python train.py --n_layer=9 --d_model=256 --n_head=4 --n_kv_head=4 --head_dim=64 --d_mlp=832 --vocab_size=8192 --activation="swiglu" --norm="rmsnorm" --norm_place="pre" --norm_eps=1e-06 --positions="rope" --rope_base=10000.0 --rope_fraction=1.0 --qk_norm=true --attn_scale=0.147 --bias="none" --tie_embeddings=false --parallel_block=false --init="uniform" --init_std_qkv=0.0253 --init_std_o=0.0253 --init_std_up=0.0253 --init_std_down=0.014 --optimizer="adamw" --lr=0.00238 --lr_mult_o=0.779 --beta1=0.9 --beta2=0.98 --lr_head=0.00495 --warmup_steps=527 --schedule="wsd" --decay_fraction=0.841 --decay_shape="linear" --final_lr_fraction=0.0 --batch_tokens=32768 --seq_len=256 --doc_mask=true --train_tokens=182800000 --steps=5579 --dataset="wikipedia_en"
Each number is 128 + 24 x the weight over its row's rms, rounded and kept within 0 to 255. Layers, rows and columns count from 0. Numbers have three digits each. The size before them is the row's rms in percent of the matrix's.

# down: layer 6 MLP down (transposed), 832x256, rms 0.0953, rows 644-652, columns 0-255
# gate: layer 6 MLP gate, 832x256, rms 0.0966, rows 645-652, columns 0-255
# up: layer 6 MLP up, 832x256, rms 0.0962, rows 645-652, columns 0-255
down644 101:099120111108104098131115161109157138136134095123106110113121135102158133172126127074132106096120115121142116092118159157146121131135136158129100167137167137168197112129171116090112116127119121149145129119131147098104138103100161179129086095117122115134139109121119113143133127162157155104114123169106168113125170185148155134130156126137119111127128131136140104174115099118131105107122103144143114084149120120097104130122121124156135142124094152108110141150170183138161144149110151168106158141111106110116111148143118114112101103135121132125112124082107095125100129127138131138161160132158161109112139107170168129119135156138122164192110132115134136129118150148117107096083193117108112100117136160118099166185182103185127092122117121140095071126137097154103130129112170
gate645 094:157121129113162118134108131159130151115129145111143106127171156168116142181113114096109172113159159109095123098142158136103145110148144154137087092141124111178096170087144163102176139152093126089129169145154094115106156127128110164153137157129129129067117135143102098107124089138167110124069121116153100131125117161101140096120156118109143133130154142169145151108157150126162116101137099111147102152122150115154111124141126127178172109077120151124134095101157125130088131100188131100163131155110109122108111129125126083126131098149097116157169144111098118142104151142150133102138109127162160137141121100138117117081106174148107125106091145146157095111176120114153126128101136185100151152116108125145132146119131128106128189116146148116139144106120101124135144135134111
up645 098:143122166121138083119126161107142113097105110120150102093149069087155151176161163111135120130127121171136159120118102142141135121114134109155127148118133142156148130121114091095086129177111139104097101140172148111121095088133144137105145131112104134126068196120120138154155149143135170079120114115149146114118094143142115142152161115177137132108134092129102212108141151122112096147151139164165113104149091184130148095138154134144131157176087080083130127099082113138124123139143139128130165126144120120128105109133129165128114137129127087164090123118141136096126110109126130129096152095134127139168125126142119133158123097093135122128099131095130141083138152128135102115112126145127128179145134099149146116161110114128126094141119147130144109078176121141134113113176127
down645 098:144079147119137134086135101094185127125138083152103139131150147133113092105141109153117109153169120153133122134137104184111083138135134107158111146079167107149134143114123156125114168127135143135160130148124132104110147125133154132137166128144160136133103160144112075140152155100137149171121115092141118126114111160140109115112108130091154120151110128138152119122099119119152107133121143146116093127132156139124150135099108124136110127112130185172142140111138116144121109148144115145146144174105149099108129163155135121200120144141185106136114141123118111146109106103137102117142136178136073147134137163129113159153161135143152118140090127089124190073113122167086092088116132075126133152117099103152138111143129122136127100143123145136114182185159110132158155119157060
gate646 100:167113132108154158198180149122151141087142134145129133126135133125146101143141123182092112158133150171108158081084142140151075120127140103160158168095123141135101110096119154121118151094142086121140119171107122109130133141113172105151095130138145112150135105131124144158131124110096103111160143141153118112131128119120149186122150137150114136122145152141156142184140119110141111111088113130129195151133101109149102137135133165143110073107160139085120131112130115153153170145107091134107122139100113105150122129138158128155117115138112117175152124156175109147100141140114090087117142147117117122183109150099123121173125135154142153121175096118099077140099141133124098139134159133110126143125125147147192133116155152130109135120088109141130131142078106149117098085150118
up646 100:149108132119104074136141157178125132183139136157121150120115148159111120163142117116129147145140093108164089100115156095079166101138131156105108147133135141143087146131108146118142114118100110133124147128149126112104111130106152182173118124124148172103145141122172145109105135162118143147094133153137165152129153154123121086144109119120117195137132097063153129140137133136108168096122148125151149124133148130128115136134135130131119164132074156151170142137122125111114137101136140092094134120163092116151138178138074114122082132156126103147134158131120143184162096118106145122125082151152181140134152127142096127070127112139131161127162145135096114128105121135105155150159066098122128129129139149101134131125110097093165113107161135126135102085119134139133085154075122
down646 100:125121133092150178111104136134156104110151113124119128136166090114148112092155153142107115164172153119139173090153118149186144138102125105102104110071152098114089092077113119112137174153139155141068144156132123125113143132132139155145135088123116147163148089091111162139147144112154138138148161117145128156153128097150157181092125127185072146104118178118130127183080052132127143143154114131155141145144126097129110100126128129143137160107134117100089146128150127111118148145116116138128136126105102154113143115113142163141160163132144148120150158138153151133090147093106074137091127139133106134128141167178116148141099133135147090114117142123117114149158120096122118132148133161110117094133115135161136130124112128164153120136135115102139128160154114187141151125123134
gate647 095:114129126149099115149077121170126167107115105168152116106124116137125155125126125135154152103112085134131135163125089119145112148163103131148110080133148144133102143115156147128131167085156118095150120162108138103129137110103133112147111153133149141125173099127137118090121101108229145130103107140167123132122145199125160112135159118116128141133130121106176092090108096124142118084124134150102117090141110149109116095151119127086191077094125153137122103152143166085137149131117137091165119148149138120122111141123130102153164135126112155114109156116110141165175113127130161120133076140159107124074122113125101161090120166145102171112111127114106076163160142109110095140123124150109143118135127166148131149134117126111152134097155152135135115102115135099094122112100141
up647 098:097097130094128103157171129098188138111129141128155143137114186137149058122151121122138080168153081159138072096169160130118124126079135172141144143102137103140150118154093130131132157134166130147115101119117129132147129145109132093146127086096153115123134087159137107109144184128067163121135150147076161119136147135168117153137142169160126171088125121152128141138103132116125138144159137153134118160129172140122156110110140142096124107155163082100167137150123116153105103116120116150126175114116112149113109145117161118103095120135106145082129121156126122123093156110117191132108113109099160134122136093121145099117136127137139098118131125101145137152070142123117118165124138164094134116137116135108133095138134111156125138137130117095142119122161117125077091138117091
down647 100:095099129120131171128142122120156154197125135132131156112141154142130121132138123157118126119153140124102127105134127185114134099092163096137110125134172154107091102119112134146186150118098154110104157183106128122138101133147128136142150125123154128118086145126114104083166154131114112142148119116119126178136148140121148155100114130155119104112108149110123147153093041105130201099088173123118139160145114101107140146164103099123136138148167147145142142144126136102158111134102141141136126116074126138130123091107137117132149134104081156142120164112063125128111145129107131142150139129117117143164157108150142137105097112129132113071144154119103136150132127141159150133034118122115112089096113104180131131098133146161094164160143120128113123155119120111113103126135163
gate648 104:160122096145108128146141124124138100113139124171105132135160082150164122151136152086149128108090143117138136139125091148130093165175127125141149092125105137124129173162118157115174146104083175091129149149118123163159130155123113124106153155118125138123160139128149069113139139101144134134118111126131108148151088164127125157109129166132146138125080135166172152131139079112133140117124120121147102138155143111121150121165142110143145167106135126116105113171128121125107123148138121151131106154111105141174131126133145170087048148127102144109104140111172178090152115121075080123089150159117133091147098116089098132133167150132143105121123134124134119127113122120134131144087172112128138106111122108131155138100177137110124152182174086172141099121075162148136119127125151
up648 099:144110147157145132194092120162100098151129091145112092077105111140126167086140125148174090115168157128089104148128143126092147157128104121133160116131124122101142107104169130088141083161103122100151141148151152121129096130125149135178147129122135162119136128159129104145128130190146127129158129122137176117117125134120144120138137128154132110166145169153118169158142125115150094146127120154134123126097150109179114102118155116118124146129132144123174108121105116146119107117129139157096095149140127066099134102092117078146138111114152113192096151136159084092115147141142134166130141080126106098141166101164128126103131121134155148137110106107108155132113148135105156159134132152171080138126142113134120110115140089159123112094132147113098099137142173123078166157153106
down648 101:116117137125091163157097120120115136102109106135093154118126124149104138103144112163130123126092152099101141182134092088145143101149102130150120128113154129162111137119150168150191162154112129123168163144118176144119183140178119137124100137149181120143102150111105087148139124107110132167105149164089137174179129159135134154126119120120160162145119153134131114110095121128111093178170160162134161120143115100126168145155121140115154164141173146119141129144151128129184117123138123122147120146148125139144172152128132143144077084146107120140138137101130125089123153107105120099136138129131128117148116138118111140112154141142160084175126112108120160092159107090154145143075105140133127105097128156130145196131182122126157144170170135118147148143108129118157127120148127
gate649 096:126119169174078166131130093150159080105118136134116092125154156146139143122165141140145129112131127110118068099106125126119098092166140137155178122133192108117129140127108083135140148104079156125089117132100112113151152140145139141133153092118067114110141119156101162111100160100125141108139101143119169134117107132129136150110140104136133132124128158100134159113109120109130136166122085143119107128115155162138088145130112175116128131129126115111108139122154153105125129194109133184143121107104119133110111135113153081126166084134158154141163128119158114142149132155132132108107148100100110105179105129165123113109098141122155106118126144152130135129137188103101139100097125133108154084151132109111162112140101126151166134068114156156132151118131159157144122100203130
up649 099:095141161144128162136079128094120110161133153098097114107130092184150131132105131109129138164106135150176137129119152082119130104154144158077095149139126129148177113129173113093165128125115107118116117159115150074177134108121153106078139117121141072096133088132113100119117115156114151174136108142167127124120114140105109147132114189093132117092126104166120131111113144139125153130087132152101098178137139177115093144107124115141128143105126134156066139139111133135138113118144104101122140126113150121135087092133112149137104109130084134151139149114121099115150101130123126187108124160162152086088140109133105102157105117157169087137104112122163137130134131174181072113118136098163125092134117133132087140153125123130133154118119155121138150091153145121115120137142129
down649 099:102128133118144119096149140130135182123140154150095134117142102117132115111109150136093141102144115138143151158128151121118158144118082097123100124179152110110113122115139137146123109160178101111130101093139099115117137128100118133092130121140185116137138167139115108113139109166146112129119120134127147103128168140116151125143081083077136131129132136113166133119124131132154154106104116113124084101108128114108111096073107129082148115116169128105124151075120104163132139129133133183098125134150082147099152139102086153128178135123126114171112115128130119101147168107096077121200116145160101156113136128083103118174106146167106088138140161100102118100110122149145136152092147075103086121131123102109119141127135166142122136084119144137119181153085094163103147110122148
gate650 098:149097116136154132104167115165138112151146115148166151080109133132180121141124161131124152139129122138148127123124145141129198164136111125163149173105148140128112157088081097150134104111099108118152124142114136129159154129130138182131116147164136149155110109162143156099115090128090125083090151095147131114053113088165113147150107154107116111124148165129124130125131097138125116067120134150128145150159147124121112156130142112128111137158123125089101119135096099110174165163119117122121158132122121127109120089087145171152110136138159101114106163117138074081148113117130137175126117109137116065123135154120141090154110125132112105132133088108120131121104135132073121166083084109136118130120115105158112091113110126115130097142077139135131117088141148139110100132087152
up650 100:195138107097149095178121174088179131103153121102176088146122121142148146128126140128128141112134142138128137114166125155115161146143125145142105105100119138157156113136147168063138110144100138159113141111174123168111114147097099147126134173138144124149131122151123132098179102114076118086085125128142093132162104146142151149120118117165136117110122120135142124132150110172098139118115096144122128166139168121150143159108080119126118134130137130114106121129121115145134095150191101118151120142102096142078095137141139120100098083144092136097125172156139141146116110133098147124122114112128148117124098135106153135137119123150122131138097142130136150111132117166189172112139139119153154120137184135100162080071113131137115098143150115146112113108147110160149133062097106
down650 100:132152143114153140129121105150137149168128115155119147105115093129090175096095114122094129103150118117139168094128103089146164106124143147116141187111137185133158073141134131125151093155126189134105163135102163107097108137124131086149173173124103113123140131159116138111121119154108093140103149130142134082124146093118101110163122103129155146173146118148125118120156227124125121139123131139127118125146101113126137125139141121102127082092132136113098138078148153115140135116117108118127116128076109140124078135161114109158140094163133142126139147140118130115148151124085114112156128150150169072149145117144101103153161163149102094117096139131110135108141148143157116109106146082188124130115157092126141121163145114116157134141128102074143131118117139120107172100121143
gate651 099:134129112152097143140094121136114120107159089154127106123206165084098115123153179130115100083169160121138105124132106106164126109159114093121153161129124164105160146138160155167148108131113131122102113145080109132092142103138104141139156145126154119106132146096163133119157113117139126146156163126152106120111128126121104154139137136150140105125099138098145178150143095144178096156118117130084122114148133187137115121102135090117178094154190123142123108174117129092109134172134122146132147128114153131113120131126098151113131129142150089150099118171126125111111127112146108125117100138110135095121107104101162121106108106081136078116132153132122136141131130098147145166112166090142148103163080143121137164112177181159085150125105093130109120132155100139139145115139087
up651 097:133146094144129162168128148127085153151112128188133130107132130146123154128131124132070123113149124124154120132108105119188097120123153143103135147130135114157135125112155124121146164090177109139156107106171116143139109152113110157184099101136094130147113102159145104143117123123150068109150152136153122135120164131131126130140141138127155125106111166129125130150101110117152124085165117158114131093159115131135100125103122133119154092108102161141130147118133109109157120133147135154131107101105167120180116082103096141139100144117139121120141132152091187157148143110042124128158169130110137133140131110152154139089167141148130146112144095123148102128138139119104114142118138144124155209121068125106156121135118114147089101121096126122147162140158076100157159143100067
down651 098:155138155160148113133103120113163136148132130171183143116137112129114138144117154138169104091105083152117110125141159110128165114137115157128119125096160184115131146125150103146125120158100116106175125136128124124113170137146125109143132096163124145124125164122112081107155094111077103124190144160132118072143117149136131085138183124082148117117149109106168146100172165125127172162111157115128144141163146130147151107148176142113109131156129137137148112135141125121137164169139110127128154108144103114142136131116123128125192102112158122135056149132154124129144139111132148129116124107158136107153121096104151127120081149158145141114114111132132137127141110121170116141219147101120108137150113171150124118163114127088111119133185119105126114141103144149175096117165147
gate652 103:117113086116081138143134118127117161121139175146118103125133148144125126129132170107127142157099151087131123141097161122133090128148088081123113116101146137132069130168111111094115121128083171106130172100100106140147117117136108144159153119109123139133119154092129122097198142170128144152099141135131122142114138082170113131139096138155120134156138129172132103146103119137097171092110164107161126130153107092095161135138152082065108107089144121109132110108098118134134147149144123172113135150111083099140161115145153119075109118117077120124124134135118119071142133131118170101131117120146089128135118126114112097192122140142181126130141123126126191110098117149087148117147120143109124138169125100102091125129189116140155130135112140123134141105146141118115102144145171
up652 101:126137149076099111143160134130139161134103142113138160102100150181144118145103091121119155107141173086103153150201119139095108164120137116121146136144151162160140127115104139105111118091175161148165168131146099150129114161084127137202125124099153133184147148127111108123120112133074113108116148162129133150154129135088140103113115146108177092110150106136145123146129162161150123122126131144146097117119133102133162095147152124081111155085117131128115129058116121103133157106135101107168156112113146136109140131135080114162141142123146127134126083089128162147159154158116153134137156160107114136164148123166147117139139145128101183145116096163118100114094125116107123119128107135112132143085152153132120101110120141149152134107133119096153123129089131129159155176106138
down652 104:134144123071182184124159148098173125097085093118175118116151116149130140121122093147143143116149132136146111155148137123164139109117156097122147133153129118135108046142127151129111126161160087129123139090126161110092128138174103156092121134109122150152139121145118104130136176114129140121126133124109166147121125141136145133101161151141113127126112093124116115150102174119103154151132123143123159126127127119151105111123135130089104116154144091085124110149111151135094155147114116077122118137108105125109113143156150138152119088141111115112129191160090120135137148157123097119121094118114125149148095129137121117126128110139097144098081125117168124117110120096169174153250142152121130131109104137116116126121135117124100155091100143186104118138076127124105151133113128